python train.py --d_model=256 --head_dim=32 --d_mlp=640 --norm="rmsnorm" --positions="rope" --qk_norm=true --bias="none" --parallel_block=false --init_std_o=0.00459 --init_std_up=0.0312 --optimizer="adamw" --grad_clip=1.0 --batch_tokens=131072 --dataset="wikipedia_en"
Each number is 200 + 20 x the weight over its row's rms, rounded and kept within 0 to 999. Layers, rows and columns count from 0. The size before them is the row's rms in percent of the matrix's.

# layer 8 attention query, 256x256, rms 0.0822, rows 219-223,251-255, columns 128-255
094,205,208,161,179,216,217,197,176,199,202,198,205,224,169,164,180,212,210,219,205,186,219,240,189,207,247,198,226,207,201,215,171,153,201,188,212,193,188,197,208,199,229,198,211,206,215,217,170,242,169,178,163,201,213,203,238,209,163,191,205,195,222,187,212,232,191,150,208,217,179,206,192,211,198,230,181,217,196,198,194,197,190,183,183,188,183,197,194,222,216,234,208,199,161,193,182,198,197,167,177,175,194,195,204,205,197,211,188,199,228,223,229,195,203,182,175,207,171,193,212,186,186,216,180,193,181,205,202
102,175,235,180,202,170,201,181,181,227,213,193,264,184,193,191,201,204,178,235,161,230,201,201,177,174,160,193,185,176,159,233,182,197,232,198,215,192,210,202,173,214,193,201,196,190,190,223,177,225,230,179,235,192,211,243,212,214,166,229,194,150,211,191,247,193,186,183,215,198,195,224,211,223,149,239,185,207,240,207,186,191,233,161,182,194,211,160,202,237,172,192,189,201,207,200,212,207,218,191,211,210,211,235,197,197,206,184,187,163,216,215,189,209,190,219,178,211,183,200,209,230,245,181,192,209,198,200,223
103,164,237,212,177,231,189,177,208,202,196,214,188,198,197,229,232,187,231,229,211,178,181,185,187,213,169,205,204,189,215,223,201,167,197,199,229,199,190,194,211,215,214,181,219,197,191,201,233,212,200,192,200,203,200,235,203,182,227,225,209,197,211,203,190,175,193,202,193,199,168,194,171,201,227,214,195,228,209,192,199,189,172,221,166,200,231,202,203,191,165,197,186,209,212,197,186,213,221,211,192,234,161,166,228,224,182,194,216,185,191,185,185,166,228,186,188,190,206,186,194,208,171,195,176,181,218,188,183
128,215,172,218,250,174,208,160,195,220,231,193,240,187,219,216,185,192,202,192,210,179,215,182,206,206,204,188,214,193,229,217,182,217,241,186,188,219,204,190,195,205,221,187,209,237,190,232,158,182,196,193,183,224,207,182,196,210,202,216,193,173,225,196,191,206,220,173,211,218,205,203,213,199,234,199,191,176,201,194,148,169,180,199,191,162,214,201,178,204,210,201,175,209,197,193,217,191,204,209,213,198,177,201,214,225,152,177,211,174,200,173,163,201,233,183,222,215,207,209,176,219,195,196,199,202,156,198,219
142,187,207,193,237,196,196,165,211,196,186,221,195,203,200,171,218,184,182,223,238,178,238,204,188,193,231,182,200,187,248,249,198,227,187,186,205,242,199,193,200,228,196,202,198,208,220,202,210,167,236,205,190,220,205,196,198,210,185,193,159,205,183,192,182,173,237,177,154,211,206,206,216,202,201,224,183,176,216,195,171,221,217,184,198,174,189,224,196,208,198,180,191,209,194,186,214,212,210,220,197,196,185,193,183,232,196,179,194,220,225,177,176,181,216,186,211,202,188,197,204,203,184,202,189,192,202,200,157
098,209,201,164,195,187,227,180,174,203,184,198,179,196,196,191,181,230,215,198,217,184,221,219,206,220,208,179,213,228,210,203,181,180,204,178,197,204,178,183,211,191,188,218,194,204,219,206,215,225,226,185,211,211,186,176,215,192,202,196,232,187,233,227,184,225,205,213,206,218,194,213,186,193,188,188,199,209,204,230,207,202,178,170,178,195,171,196,219,200,177,232,207,133,204,216,180,212,198,183,200,210,209,188,185,215,229,228,194,197,198,209,239,185,221,203,178,250,189,207,194,201,177,191,177,224,210,198,219
094,207,207,155,204,188,194,146,181,184,180,199,206,211,215,170,207,251,202,213,164,211,208,213,171,198,177,213,187,205,183,197,206,197,222,192,212,177,178,196,200,209,200,204,200,219,188,198,195,211,207,179,233,234,186,200,216,206,215,217,186,179,234,194,199,173,216,232,253,213,205,209,195,196,209,238,210,174,219,228,176,171,223,171,243,215,221,181,212,203,213,183,203,198,171,217,184,199,209,187,186,175,188,221,192,182,206,175,210,158,215,219,212,215,183,217,158,236,231,215,230,191,195,192,211,205,221,191,182
108,211,209,192,207,242,172,206,206,194,204,222,175,205,154,239,224,178,203,224,242,207,219,206,204,212,208,210,223,223,189,239,195,197,217,186,197,213,204,170,213,199,162,219,206,219,204,201,205,184,197,186,183,188,197,178,195,207,202,195,184,189,192,219,215,182,201,175,190,163,182,207,182,184,218,227,215,213,177,195,215,213,211,192,170,200,190,239,207,225,188,185,156,209,197,204,221,193,208,202,211,192,174,190,185,207,187,159,210,195,212,204,160,210,214,222,225,182,185,191,179,217,216,169,186,201,192,206,200
168,192,184,200,243,211,202,181,209,170,213,187,197,172,167,212,209,211,181,223,225,236,222,200,253,238,232,180,221,210,207,210,183,197,208,155,198,218,223,187,206,220,182,192,197,240,216,217,208,219,207,194,202,189,187,202,200,211,226,252,184,208,213,228,198,208,212,179,160,183,198,203,222,178,233,186,192,200,188,210,185,197,220,208,203,163,186,235,204,199,170,209,196,182,188,202,202,193,203,216,211,182,214,192,199,218,210,185,184,191,202,166,211,204,232,172,217,204,200,185,170,180,169,194,211,194,171,189,223
149,205,211,174,169,160,203,208,206,222,215,221,215,223,232,202,209,191,208,183,163,173,193,202,138,151,205,213,197,180,197,187,229,197,203,231,210,166,183,242,193,194,192,179,193,151,194,183,191,179,215,204,175,212,212,226,209,199,167,195,213,200,212,196,187,188,199,244,234,214,182,197,194,215,196,202,170,188,185,162,225,217,175,189,182,233,221,202,219,182,194,180,232,207,187,199,181,205,163,193,192,195,231,191,209,194,218,222,193,193,207,233,180,177,162,209,192,225,211,224,208,214,213,212,192,180,246,214,196
# layer 8 attention key, 128x256, rms 0.0747, rows 123-127, columns 128-255
086,177,184,201,226,208,191,198,189,207,231,199,219,175,194,214,216,187,199,209,185,202,189,174,219,202,206,205,215,188,221,168,236,210,160,190,202,190,180,182,192,214,191,232,207,212,191,216,195,215,184,231,198,180,197,192,175,218,199,211,189,200,181,216,187,205,211,216,202,208,187,185,233,174,208,140,159,183,222,193,187,210,226,213,212,197,190,248,184,200,180,181,219,235,181,182,228,183,192,186,216,163,205,177,204,231,221,226,218,215,269,244,167,214,216,181,224,202,179,188,179,205,207,174,182,201,172,186,194
097,223,173,196,199,198,181,199,209,212,172,175,192,176,192,194,214,202,186,177,225,184,198,201,198,193,213,210,182,237,229,167,210,216,174,215,214,172,200,169,194,208,208,192,180,219,218,197,166,190,184,171,174,196,177,193,204,195,195,202,191,253,203,197,205,195,230,219,214,234,205,166,212,215,223,209,196,206,224,183,213,178,185,191,216,228,181,210,187,192,222,211,220,173,203,215,196,200,201,205,193,181,186,194,178,193,168,199,227,231,234,189,224,184,217,208,228,217,181,208,149,213,171,210,165,188,199,197,197
092,204,172,202,224,153,250,208,198,206,180,207,174,220,254,173,173,196,196,182,220,211,200,223,195,197,226,178,151,202,200,172,229,169,208,188,160,214,206,198,220,185,197,193,196,188,197,229,195,185,207,221,212,217,212,211,194,197,207,165,209,211,200,203,206,196,220,193,173,230,241,208,189,227,189,218,168,165,195,200,213,219,214,195,203,178,190,201,193,176,224,201,177,211,197,189,190,233,191,196,204,174,202,198,208,195,180,192,206,232,161,204,181,218,205,206,189,180,225,220,215,181,166,198,200,221,198,199,213
082,187,216,184,196,227,218,184,221,193,222,220,195,186,212,178,226,195,188,190,209,232,176,219,201,223,215,207,203,193,184,204,223,182,183,150,188,156,184,177,210,188,179,207,224,224,196,218,224,197,221,224,175,208,208,215,196,211,219,223,191,236,180,210,188,188,226,194,188,222,200,188,188,201,211,207,192,172,201,192,202,199,239,222,209,170,172,184,201,153,210,196,183,207,200,199,169,218,189,186,213,195,218,164,208,239,195,183,195,191,246,198,214,201,193,184,197,194,150,207,223,182,183,197,215,179,211,206,171
086,173,190,184,228,205,229,198,190,205,200,211,213,166,197,200,250,207,173,203,197,195,156,177,216,213,189,199,220,185,229,192,189,195,216,215,185,203,199,205,184,166,231,203,194,222,185,225,186,185,183,205,194,182,209,176,217,164,220,205,181,191,235,200,161,220,204,166,205,192,207,199,211,169,207,193,242,190,220,240,176,181,193,207,226,229,204,205,197,190,183,203,183,205,187,196,228,223,188,205,213,183,176,219,250,178,167,195,209,217,203,176,265,184,241,166,210,181,200,165,180,209,227,170,174,204,197,218,204
# layer 8 attention value, 128x256, rms 0.0724, rows 96-109, columns 128-255
115,195,175,216,226,198,180,174,199,193,190,152,182,204,221,206,175,188,213,230,221,153,201,240,205,181,189,204,172,180,173,182,203,174,161,197,222,216,202,151,214,193,203,228,192,156,176,239,195,206,185,206,202,214,198,201,212,166,210,216,157,187,206,181,209,217,212,189,188,193,205,204,193,177,220,210,195,189,188,201,220,175,183,222,199,197,196,173,210,235,205,179,179,207,207,203,217,209,184,198,202,206,214,205,216,190,202,209,180,176,194,186,206,188,200,196,208,218,195,188,209,182,211,198,196,205,181,198,174
106,213,179,207,203,233,193,192,195,191,182,192,161,206,179,194,184,191,204,152,207,210,202,195,221,199,234,178,230,188,199,186,206,196,211,209,142,230,158,231,175,196,189,199,211,199,236,177,233,181,193,188,189,188,229,202,183,222,221,201,213,216,193,211,212,230,203,209,234,187,185,226,166,194,208,191,200,153,216,195,178,197,218,224,214,195,214,187,202,213,218,218,207,213,192,182,188,210,177,210,202,213,187,210,214,228,195,203,202,213,204,215,197,222,201,196,201,209,140,224,254,157,205,176,198,230,197,215,190
120,206,216,238,212,197,194,204,186,198,193,189,133,177,214,175,185,196,184,171,211,226,168,186,190,240,215,196,226,226,202,197,195,236,246,197,182,225,167,198,184,228,201,183,200,208,197,200,197,172,179,221,193,185,158,134,188,187,226,212,232,185,202,199,225,198,221,203,231,213,203,204,205,202,193,218,183,179,179,209,191,172,180,201,198,203,209,206,189,235,221,217,203,210,209,193,177,221,201,178,180,196,186,213,216,180,227,211,152,219,209,215,159,164,191,189,204,185,164,221,216,231,174,241,234,199,222,197,210
108,182,219,210,183,186,196,190,184,197,197,215,212,168,214,203,199,203,225,209,204,201,199,190,216,170,216,211,223,206,219,211,222,215,224,202,202,232,187,186,214,186,183,185,161,195,203,247,212,201,190,210,203,232,229,198,200,198,237,159,148,254,204,210,198,144,226,224,181,202,226,193,190,195,221,188,170,165,214,182,167,230,211,224,228,199,187,176,176,245,175,201,208,216,189,244,203,233,192,219,200,235,205,198,204,205,192,192,201,195,181,187,207,160,207,211,211,206,221,193,191,232,176,217,177,215,168,215,191
115,209,189,190,182,186,226,201,211,191,215,199,226,201,213,172,194,223,181,208,203,233,196,212,221,185,214,193,215,187,232,196,234,213,183,202,219,168,206,204,188,194,169,192,211,183,238,185,192,161,243,214,210,226,203,201,185,191,188,206,208,241,227,220,172,186,224,200,240,199,187,199,243,204,213,209,176,221,221,172,204,187,194,211,205,202,222,169,212,231,175,188,195,221,190,183,162,175,197,174,201,181,207,206,195,201,195,188,178,218,212,219,208,195,186,211,189,237,206,238,134,183,209,184,215,233,205,224,203
109,203,241,212,210,171,180,156,216,215,200,219,210,180,226,189,223,184,207,245,194,185,183,183,179,194,175,191,174,212,176,190,192,200,189,202,198,185,231,218,207,204,228,170,218,232,225,195,212,220,170,189,186,181,209,210,201,217,187,204,279,194,196,189,192,189,217,181,197,198,195,179,176,207,180,214,198,216,169,225,165,214,203,180,182,190,177,193,179,169,205,209,213,197,200,172,212,165,155,192,216,216,171,210,167,189,199,203,225,212,208,173,221,184,201,178,179,232,233,229,200,214,193,237,224,170,219,209,224
103,211,164,155,190,227,232,191,201,233,208,193,205,215,230,197,178,186,212,222,211,199,203,217,202,211,187,193,180,186,192,236,173,196,197,196,214,224,184,213,200,183,181,234,204,179,202,225,245,207,223,206,223,153,217,202,197,191,201,149,154,197,221,203,187,186,175,213,203,194,191,232,183,187,223,257,207,186,191,214,214,204,207,200,213,201,175,190,228,208,177,164,178,194,202,196,225,190,230,165,214,219,203,191,200,198,177,198,200,203,224,193,190,212,166,168,231,233,221,193,229,206,194,196,151,155,208,173,181
129,186,225,205,203,218,193,198,214,199,211,195,220,193,218,216,201,218,218,203,216,211,214,188,209,185,173,213,184,201,183,228,207,196,188,208,177,200,223,193,221,211,224,189,195,235,202,227,190,208,220,153,192,216,180,244,194,207,189,215,164,216,219,202,141,203,175,185,193,231,189,173,225,197,208,196,210,212,208,181,203,203,167,198,199,203,248,215,182,200,178,193,186,212,147,186,226,187,206,219,193,215,235,212,191,194,210,191,201,206,208,198,219,173,212,220,154,208,226,157,154,226,218,223,177,163,231,217,200
117,203,182,209,214,214,213,210,192,186,191,193,202,221,219,232,190,179,177,224,169,188,205,183,195,222,213,218,202,189,212,227,203,215,209,190,207,227,170,195,224,194,196,226,189,187,161,197,177,265,223,207,229,194,174,190,208,175,189,156,167,210,227,196,192,191,166,212,192,174,209,190,233,226,229,220,209,200,231,189,206,242,213,200,201,202,208,186,201,161,198,174,208,214,202,236,221,210,248,180,207,205,224,223,200,211,209,195,220,181,217,204,182,214,202,207,191,185,269,156,205,229,179,174,155,184,172,184,141
106,207,193,184,199,214,168,182,206,212,199,208,211,211,203,206,193,193,200,188,219,183,204,184,204,185,222,203,222,132,173,207,203,190,175,190,198,259,220,191,205,229,239,207,183,184,208,216,238,195,189,205,174,224,222,188,200,221,205,210,197,161,197,184,176,242,164,196,159,175,198,258,199,181,196,205,190,204,208,196,211,213,227,199,206,205,171,193,221,197,215,186,201,215,180,168,222,215,166,170,207,198,199,187,218,197,182,196,168,183,208,220,203,197,193,207,199,225,195,189,242,233,195,178,167,199,202,219,210
124,159,195,212,206,196,209,199,183,213,211,219,249,188,164,180,195,196,164,185,189,190,208,183,185,207,200,203,212,163,222,177,209,191,183,202,209,197,217,205,171,201,183,207,211,216,194,209,152,171,191,210,217,179,178,170,210,191,169,207,195,193,210,193,166,191,202,186,221,228,195,167,216,153,251,188,179,232,173,168,208,165,222,200,203,198,187,212,169,204,206,197,206,233,179,212,227,218,225,216,177,173,192,192,203,225,198,198,151,203,166,183,214,176,188,170,220,189,186,192,196,214,200,208,233,216,170,171,196
121,228,190,195,204,180,172,186,214,205,188,183,215,217,187,224,210,214,209,205,191,167,216,184,209,183,229,196,186,181,192,192,239,199,183,203,237,185,206,197,220,219,237,226,233,212,170,191,191,200,200,204,181,198,194,217,208,216,188,196,265,216,166,205,193,192,169,194,168,216,175,241,227,191,205,209,212,201,206,236,213,197,180,207,194,203,208,225,187,200,177,206,199,196,167,232,188,172,142,227,236,191,200,202,190,205,212,193,218,198,186,198,205,217,205,220,186,235,228,167,212,161,220,189,206,195,193,192,209
116,205,191,203,195,190,155,212,216,212,205,184,199,234,176,193,220,163,216,207,231,157,205,177,224,174,210,199,201,176,218,196,193,169,186,189,197,248,210,216,188,172,205,251,230,197,191,186,259,198,203,159,203,207,206,236,192,205,220,218,239,178,214,207,201,188,185,194,159,197,207,232,195,203,185,198,193,176,179,234,177,216,250,204,214,212,202,196,182,243,159,175,183,178,178,216,206,165,207,217,208,220,170,184,214,206,201,215,211,204,166,174,201,197,237,231,231,193,236,189,205,188,210,164,187,224,218,201,178
105,181,183,222,232,206,176,235,201,190,194,225,196,195,205,181,183,211,193,233,184,175,198,205,214,192,192,204,200,234,189,180,188,207,157,197,168,210,206,196,243,174,217,195,182,212,190,181,178,202,251,225,212,204,189,194,210,185,208,206,237,194,198,199,206,202,210,185,172,223,189,194,200,205,224,196,199,237,229,232,195,185,211,212,184,187,188,187,235,213,183,203,187,187,186,246,168,195,192,215,195,186,197,226,174,191,192,211,216,209,181,177,228,225,190,176,207,202,208,169,195,187,212,227,180,192,190,242,227
# layer 8 attention output (transposed), 256x256, rms 0.0725, rows 192-204,224-236, columns 128-255
114,201,194,193,218,178,224,186,183,191,214,165,208,195,212,204,159,191,232,205,196,203,195,231,211,204,192,215,185,191,197,191,198,182,183,204,189,217,178,195,236,244,188,211,227,229,244,192,200,187,217,171,154,192,203,199,196,185,207,231,161,177,187,188,199,204,208,224,190,172,179,198,172,170,166,210,209,207,190,211,220,200,172,203,249,235,227,192,196,197,203,196,191,172,219,222,191,204,198,208,149,235,175,180,208,205,208,185,258,220,236,194,162,197,192,199,197,199,216,195,173,185,179,217,193,217,230,213,175
105,209,164,222,219,202,189,179,220,199,181,188,205,203,195,226,188,201,193,207,189,174,169,200,175,205,191,198,198,235,207,176,242,199,199,197,168,175,196,234,184,208,194,199,199,219,213,197,224,182,189,192,208,229,207,195,191,203,207,183,190,210,224,194,250,186,167,221,212,209,182,183,176,199,205,196,187,187,178,172,182,167,214,232,209,183,230,197,165,166,213,202,213,179,219,182,213,247,126,195,167,187,196,208,223,213,212,172,204,225,197,167,203,207,205,176,220,182,152,172,195,205,189,202,173,219,185,183,221
121,169,194,211,198,183,175,245,202,226,225,231,214,249,230,168,218,207,200,205,236,197,184,160,185,211,230,215,201,224,217,189,209,230,222,182,204,188,182,178,208,176,188,186,216,224,200,211,207,221,179,241,199,239,176,203,200,203,230,223,239,187,209,201,221,217,225,197,218,212,182,175,216,166,231,209,211,183,187,186,193,245,179,209,192,215,222,201,245,218,205,223,196,170,199,192,196,184,178,176,187,192,192,185,183,175,189,205,202,202,201,189,204,199,198,208,227,190,177,206,208,189,154,226,172,164,177,221,196
105,187,183,183,224,235,157,169,232,192,237,227,226,220,218,183,192,206,236,198,183,214,177,190,197,209,180,224,180,200,166,168,190,179,206,170,221,223,199,216,207,196,201,174,228,193,193,209,194,185,159,214,198,191,191,196,216,199,176,162,168,212,171,217,206,185,237,221,226,181,203,176,222,154,203,189,194,193,221,215,196,220,197,175,187,211,169,166,220,227,210,188,189,174,233,231,189,215,158,210,195,180,231,178,201,202,192,228,192,187,182,201,230,171,203,192,188,211,211,221,192,172,214,218,196,162,222,175,195
115,196,207,187,193,226,195,229,195,212,204,216,180,211,175,241,186,235,175,206,190,191,206,193,221,188,152,188,207,211,211,214,212,190,215,248,208,183,202,204,194,240,227,202,199,176,162,191,212,206,198,232,203,195,214,220,190,165,194,188,190,212,209,210,190,182,195,226,153,228,174,187,195,221,245,183,186,216,201,206,221,194,179,202,207,211,222,130,211,233,215,183,172,221,196,189,196,212,174,183,219,167,185,188,224,215,215,199,200,188,175,166,213,212,198,187,200,215,191,196,218,202,235,223,203,210,168,171,160
114,193,211,194,196,153,219,199,187,208,192,233,186,183,185,183,204,171,183,236,202,203,209,195,207,206,240,210,181,200,235,199,189,216,209,206,233,200,174,223,225,178,168,217,179,199,162,197,199,210,239,205,206,218,191,181,184,205,183,234,229,192,231,217,165,214,231,179,199,207,175,193,225,237,212,197,240,175,220,200,228,222,173,186,162,180,219,211,220,199,150,187,212,211,166,215,206,191,203,161,180,253,212,188,170,223,186,179,191,203,212,216,210,227,192,224,187,221,216,209,188,216,210,205,208,180,248,218,214
111,213,186,214,218,204,213,187,190,202,196,202,185,169,228,220,187,191,198,179,213,193,213,229,208,211,196,166,199,166,190,218,201,176,204,198,170,185,238,226,177,189,176,211,208,189,240,193,210,188,196,175,201,155,215,203,201,228,211,196,201,185,182,188,198,193,159,226,224,185,193,216,180,195,153,180,171,211,188,228,175,179,232,203,208,212,188,178,170,201,233,206,183,196,195,199,216,222,184,216,189,206,194,228,211,189,193,217,221,217,196,177,167,172,193,208,188,187,226,198,198,226,215,186,213,209,191,189,216
131,229,207,181,167,226,229,208,213,179,201,203,166,189,172,216,211,208,195,192,211,239,223,173,211,197,175,200,190,168,203,228,217,207,190,223,182,220,191,222,229,224,242,189,242,175,177,219,201,223,216,184,208,179,175,216,203,172,195,187,189,195,192,196,177,195,177,244,220,216,206,221,224,179,246,210,173,193,176,205,196,209,185,191,224,217,189,178,207,222,180,193,167,209,177,211,192,187,235,194,208,238,222,192,193,182,199,169,228,167,157,216,211,192,192,180,179,203,216,199,184,173,213,181,183,219,197,203,177
119,188,188,240,218,235,204,175,181,182,218,210,166,178,228,179,188,189,194,170,212,217,221,188,225,211,224,195,195,182,181,204,206,193,167,204,200,217,216,201,210,182,204,185,208,203,194,211,207,201,194,175,197,168,222,238,198,217,203,195,190,194,198,178,175,179,184,190,217,176,204,234,155,213,165,196,162,201,215,206,187,189,182,188,221,212,210,173,185,213,200,201,226,229,207,176,182,202,218,203,189,200,207,232,206,205,213,217,238,192,219,190,198,162,215,190,190,204,205,184,202,157,199,187,195,210,192,202,172
107,210,164,165,249,195,196,178,206,207,197,209,219,193,218,212,206,184,196,196,216,194,226,219,198,187,214,234,234,179,199,197,203,220,164,159,202,212,220,227,171,188,204,210,180,210,259,204,221,192,177,132,208,195,208,173,212,214,195,194,201,162,171,202,214,200,166,222,213,184,205,214,171,179,176,199,186,191,193,178,198,179,217,209,234,192,168,218,165,210,189,198,202,163,204,183,206,234,186,219,180,212,217,181,228,207,223,191,204,208,200,187,170,202,197,212,200,209,227,212,201,197,195,174,186,214,173,225,200
123,204,185,195,182,220,171,201,195,217,206,228,216,202,217,232,220,226,230,189,228,227,235,225,230,205,187,177,174,191,212,155,205,176,172,213,205,192,212,156,173,164,222,204,185,205,183,199,201,191,202,221,193,158,227,178,172,183,209,199,212,227,180,203,198,199,192,190,185,184,208,200,160,186,225,212,187,230,185,181,203,195,215,186,182,209,217,196,210,178,207,206,217,228,203,177,165,226,198,182,229,214,187,216,187,188,226,192,199,193,195,185,168,195,196,151,217,213,202,189,205,199,191,235,197,192,192,222,193
120,184,215,206,194,212,190,204,193,176,189,188,211,175,176,177,181,213,225,213,163,182,207,221,172,212,228,200,188,188,215,236,210,187,190,223,238,198,202,199,214,201,190,210,186,183,190,186,191,196,222,193,205,192,225,225,207,213,231,198,211,229,202,203,221,191,216,157,212,191,196,213,187,244,163,201,224,232,211,205,185,209,213,219,191,186,169,227,223,195,193,203,214,228,196,200,205,191,210,225,228,206,197,181,206,203,218,175,161,180,188,214,213,207,202,224,167,201,241,191,222,213,236,163,204,230,237,212,216
114,231,204,206,240,209,179,221,193,190,165,171,210,139,224,216,165,175,217,206,190,192,182,217,192,177,191,220,179,199,240,214,198,196,210,195,225,183,212,243,199,204,158,207,219,212,234,193,184,207,194,195,242,194,201,225,197,212,198,201,174,198,190,199,233,186,197,209,188,209,188,170,226,206,194,191,220,191,214,200,172,226,224,248,196,214,203,243,165,211,188,201,210,174,190,195,181,207,192,212,184,194,213,168,212,195,194,198,172,221,205,182,183,209,217,222,225,222,211,192,214,193,221,172,174,191,223,211,215
114,184,195,173,199,161,207,185,195,204,222,160,194,198,199,213,168,198,195,198,195,207,204,232,206,195,202,225,197,211,182,201,206,177,200,222,198,178,198,167,249,231,194,187,211,213,248,189,188,188,238,199,147,188,209,196,219,186,205,230,182,191,168,193,184,198,221,224,206,172,180,182,182,160,180,186,186,211,177,208,227,225,161,209,248,222,214,194,219,199,203,189,168,193,220,210,214,211,195,217,147,247,187,173,194,203,206,208,256,195,236,181,176,210,194,201,198,203,219,190,171,194,207,231,200,195,227,208,160
103,200,171,208,199,207,187,187,205,175,160,188,208,206,188,246,205,204,176,217,188,184,176,162,199,219,209,217,225,255,214,187,233,196,212,199,179,178,188,242,201,208,223,178,169,201,216,212,214,188,187,198,184,222,202,200,169,188,187,202,174,194,239,175,230,186,193,224,223,216,196,188,229,200,206,194,183,173,172,161,195,197,198,236,204,174,208,208,173,187,203,209,189,203,216,206,199,237,133,197,175,184,200,190,215,191,227,173,187,203,167,151,201,231,201,175,190,188,156,199,204,227,197,194,181,208,180,188,207
117,171,184,217,195,208,185,232,209,214,225,223,217,227,225,187,232,202,188,203,219,179,185,173,182,196,246,225,213,213,224,199,215,213,231,201,195,194,179,184,193,186,199,198,187,228,198,205,208,214,176,241,206,231,191,194,189,215,201,219,238,190,221,196,214,237,201,198,224,207,196,186,215,174,225,206,208,199,196,178,181,226,190,196,186,216,234,205,233,240,205,201,223,169,193,192,203,174,172,168,199,174,181,165,198,172,192,190,217,198,216,185,210,206,186,216,205,184,182,222,221,202,147,204,181,178,182,206,202
103,192,181,183,226,222,168,177,213,198,224,215,258,207,232,194,175,196,212,200,185,227,191,185,194,196,189,224,209,174,167,172,206,188,198,150,208,253,170,224,199,212,207,176,261,216,212,217,205,156,185,171,185,195,197,210,213,194,187,175,190,207,170,213,222,195,206,197,233,188,202,174,209,147,201,202,212,200,212,214,196,210,229,194,203,214,151,158,202,215,213,196,201,161,235,208,185,215,162,226,184,165,236,182,208,188,205,241,224,189,165,200,214,158,203,208,195,215,207,204,199,162,211,219,199,185,209,184,207
109,189,199,202,209,219,178,249,220,206,188,234,189,198,176,227,202,227,175,220,207,193,199,185,227,212,155,176,193,208,240,208,179,188,203,236,206,188,205,207,193,234,215,202,210,169,184,187,210,211,218,196,213,166,218,215,190,174,202,193,208,214,215,207,214,199,179,212,171,218,161,194,205,218,222,195,180,220,205,191,228,209,193,242,198,217,212,147,204,210,238,191,183,210,175,204,202,219,150,167,215,172,172,199,226,209,213,201,196,192,167,172,204,219,202,193,211,203,189,207,221,180,244,219,220,225,181,174,167
106,183,194,187,196,172,209,173,196,196,223,235,192,173,176,176,194,163,189,222,206,186,219,226,192,191,218,187,192,194,228,197,195,191,198,208,217,201,193,238,223,178,132,232,194,230,169,193,206,189,244,221,187,223,188,177,186,221,185,222,227,192,217,216,175,233,224,166,185,206,183,209,220,222,194,187,216,175,210,208,226,182,189,171,175,171,207,196,228,200,151,193,199,200,155,186,206,188,205,183,180,257,204,189,179,244,193,154,209,202,224,203,218,208,202,232,189,197,213,216,203,224,194,213,199,191,236,206,214
092,211,213,191,219,207,200,184,195,191,200,178,165,184,219,220,169,196,197,210,187,214,202,205,237,214,192,210,176,190,201,217,206,181,216,235,186,161,233,228,202,205,170,177,236,180,243,205,196,201,202,196,189,151,186,198,211,199,201,212,197,190,200,191,181,176,182,222,205,180,198,183,199,211,155,188,171,209,213,231,203,227,193,221,200,224,184,189,176,186,223,202,184,191,185,228,222,205,196,196,197,194,205,235,181,161,219,220,206,179,175,186,194,185,170,224,147,220,257,207,186,239,261,204,234,192,208,189,227
131,220,204,187,186,221,227,223,216,184,203,216,157,193,162,221,204,223,207,188,215,228,215,190,197,198,185,184,188,158,186,247,209,189,189,205,165,236,193,210,209,202,238,202,277,186,188,216,197,223,212,171,202,153,192,201,233,187,215,181,188,202,169,216,182,197,163,224,205,211,181,230,210,180,243,212,169,182,170,223,187,192,206,169,208,213,177,177,199,225,194,179,157,197,183,186,200,198,222,192,204,250,191,186,201,198,186,175,220,181,177,209,209,191,201,147,198,199,207,205,191,176,212,196,183,230,193,198,176
112,189,217,224,185,229,203,179,213,182,203,198,168,191,213,161,202,213,195,171,191,240,214,195,237,230,216,208,184,197,144,220,211,192,159,233,206,205,198,209,211,173,205,180,225,177,180,220,207,204,220,178,195,161,213,218,203,208,228,205,171,204,198,190,181,176,195,181,213,176,194,230,179,185,180,189,169,201,215,209,201,204,181,180,234,188,213,172,200,190,209,205,196,211,214,199,183,195,240,193,202,190,228,229,196,177,201,227,240,175,214,210,223,185,215,193,169,204,226,204,203,143,217,196,167,218,205,188,183
104,196,202,156,232,193,183,192,184,197,193,199,206,194,207,209,198,185,187,213,201,195,239,215,207,186,213,266,219,192,201,194,212,211,192,177,210,203,211,223,193,209,195,177,182,216,260,187,228,211,189,163,181,200,201,161,198,201,188,214,202,156,194,217,192,208,186,236,220,177,217,200,189,183,168,199,182,191,206,188,194,224,202,208,228,207,173,223,190,225,174,200,191,172,199,194,187,214,202,215,172,221,233,177,205,194,237,195,189,192,177,190,183,210,193,217,204,236,246,218,197,204,208,190,187,202,172,233,196
122,196,203,193,214,247,180,210,196,203,196,233,225,187,222,249,223,216,241,208,202,224,254,230,207,204,189,196,163,184,215,182,213,162,183,207,174,183,217,176,164,173,206,199,199,204,180,207,199,198,181,225,199,184,206,180,176,176,211,193,208,212,214,206,223,179,177,195,169,207,186,185,148,186,238,217,229,231,201,180,205,197,220,213,191,212,201,182,226,187,194,198,188,234,214,191,173,221,200,191,214,200,180,208,188,194,203,184,200,203,201,194,181,194,212,189,189,189,228,185,203,205,195,225,195,198,200,231,195
122,187,223,197,206,214,206,190,189,194,199,200,208,199,172,163,183,219,220,213,142,165,188,226,170,214,195,178,198,190,224,226,212,191,168,199,235,215,202,204,210,183,196,229,183,180,191,190,187,204,201,194,208,195,218,201,203,174,245,186,182,217,213,201,208,186,220,161,215,187,202,226,169,254,154,197,211,204,224,222,194,207,220,202,211,180,178,218,213,183,199,205,208,211,203,203,199,195,216,219,218,199,200,189,212,217,205,170,168,199,180,203,205,211,210,195,187,226,241,185,211,224,256,157,203,220,226,216,198
112,240,208,182,208,201,192,201,191,191,179,158,214,167,233,209,165,183,209,206,156,190,185,207,194,164,184,232,199,218,229,221,212,205,195,206,221,178,234,249,197,211,167,184,221,189,251,187,182,217,193,190,213,201,195,211,191,187,193,204,179,202,197,190,216,177,192,213,196,211,194,169,235,204,195,194,219,182,194,202,183,242,229,243,190,224,211,206,177,203,190,209,188,174,197,210,180,223,194,203,173,198,214,176,229,191,197,204,202,206,165,183,202,199,226,218,210,228,220,209,203,199,230,210,159,198,230,225,209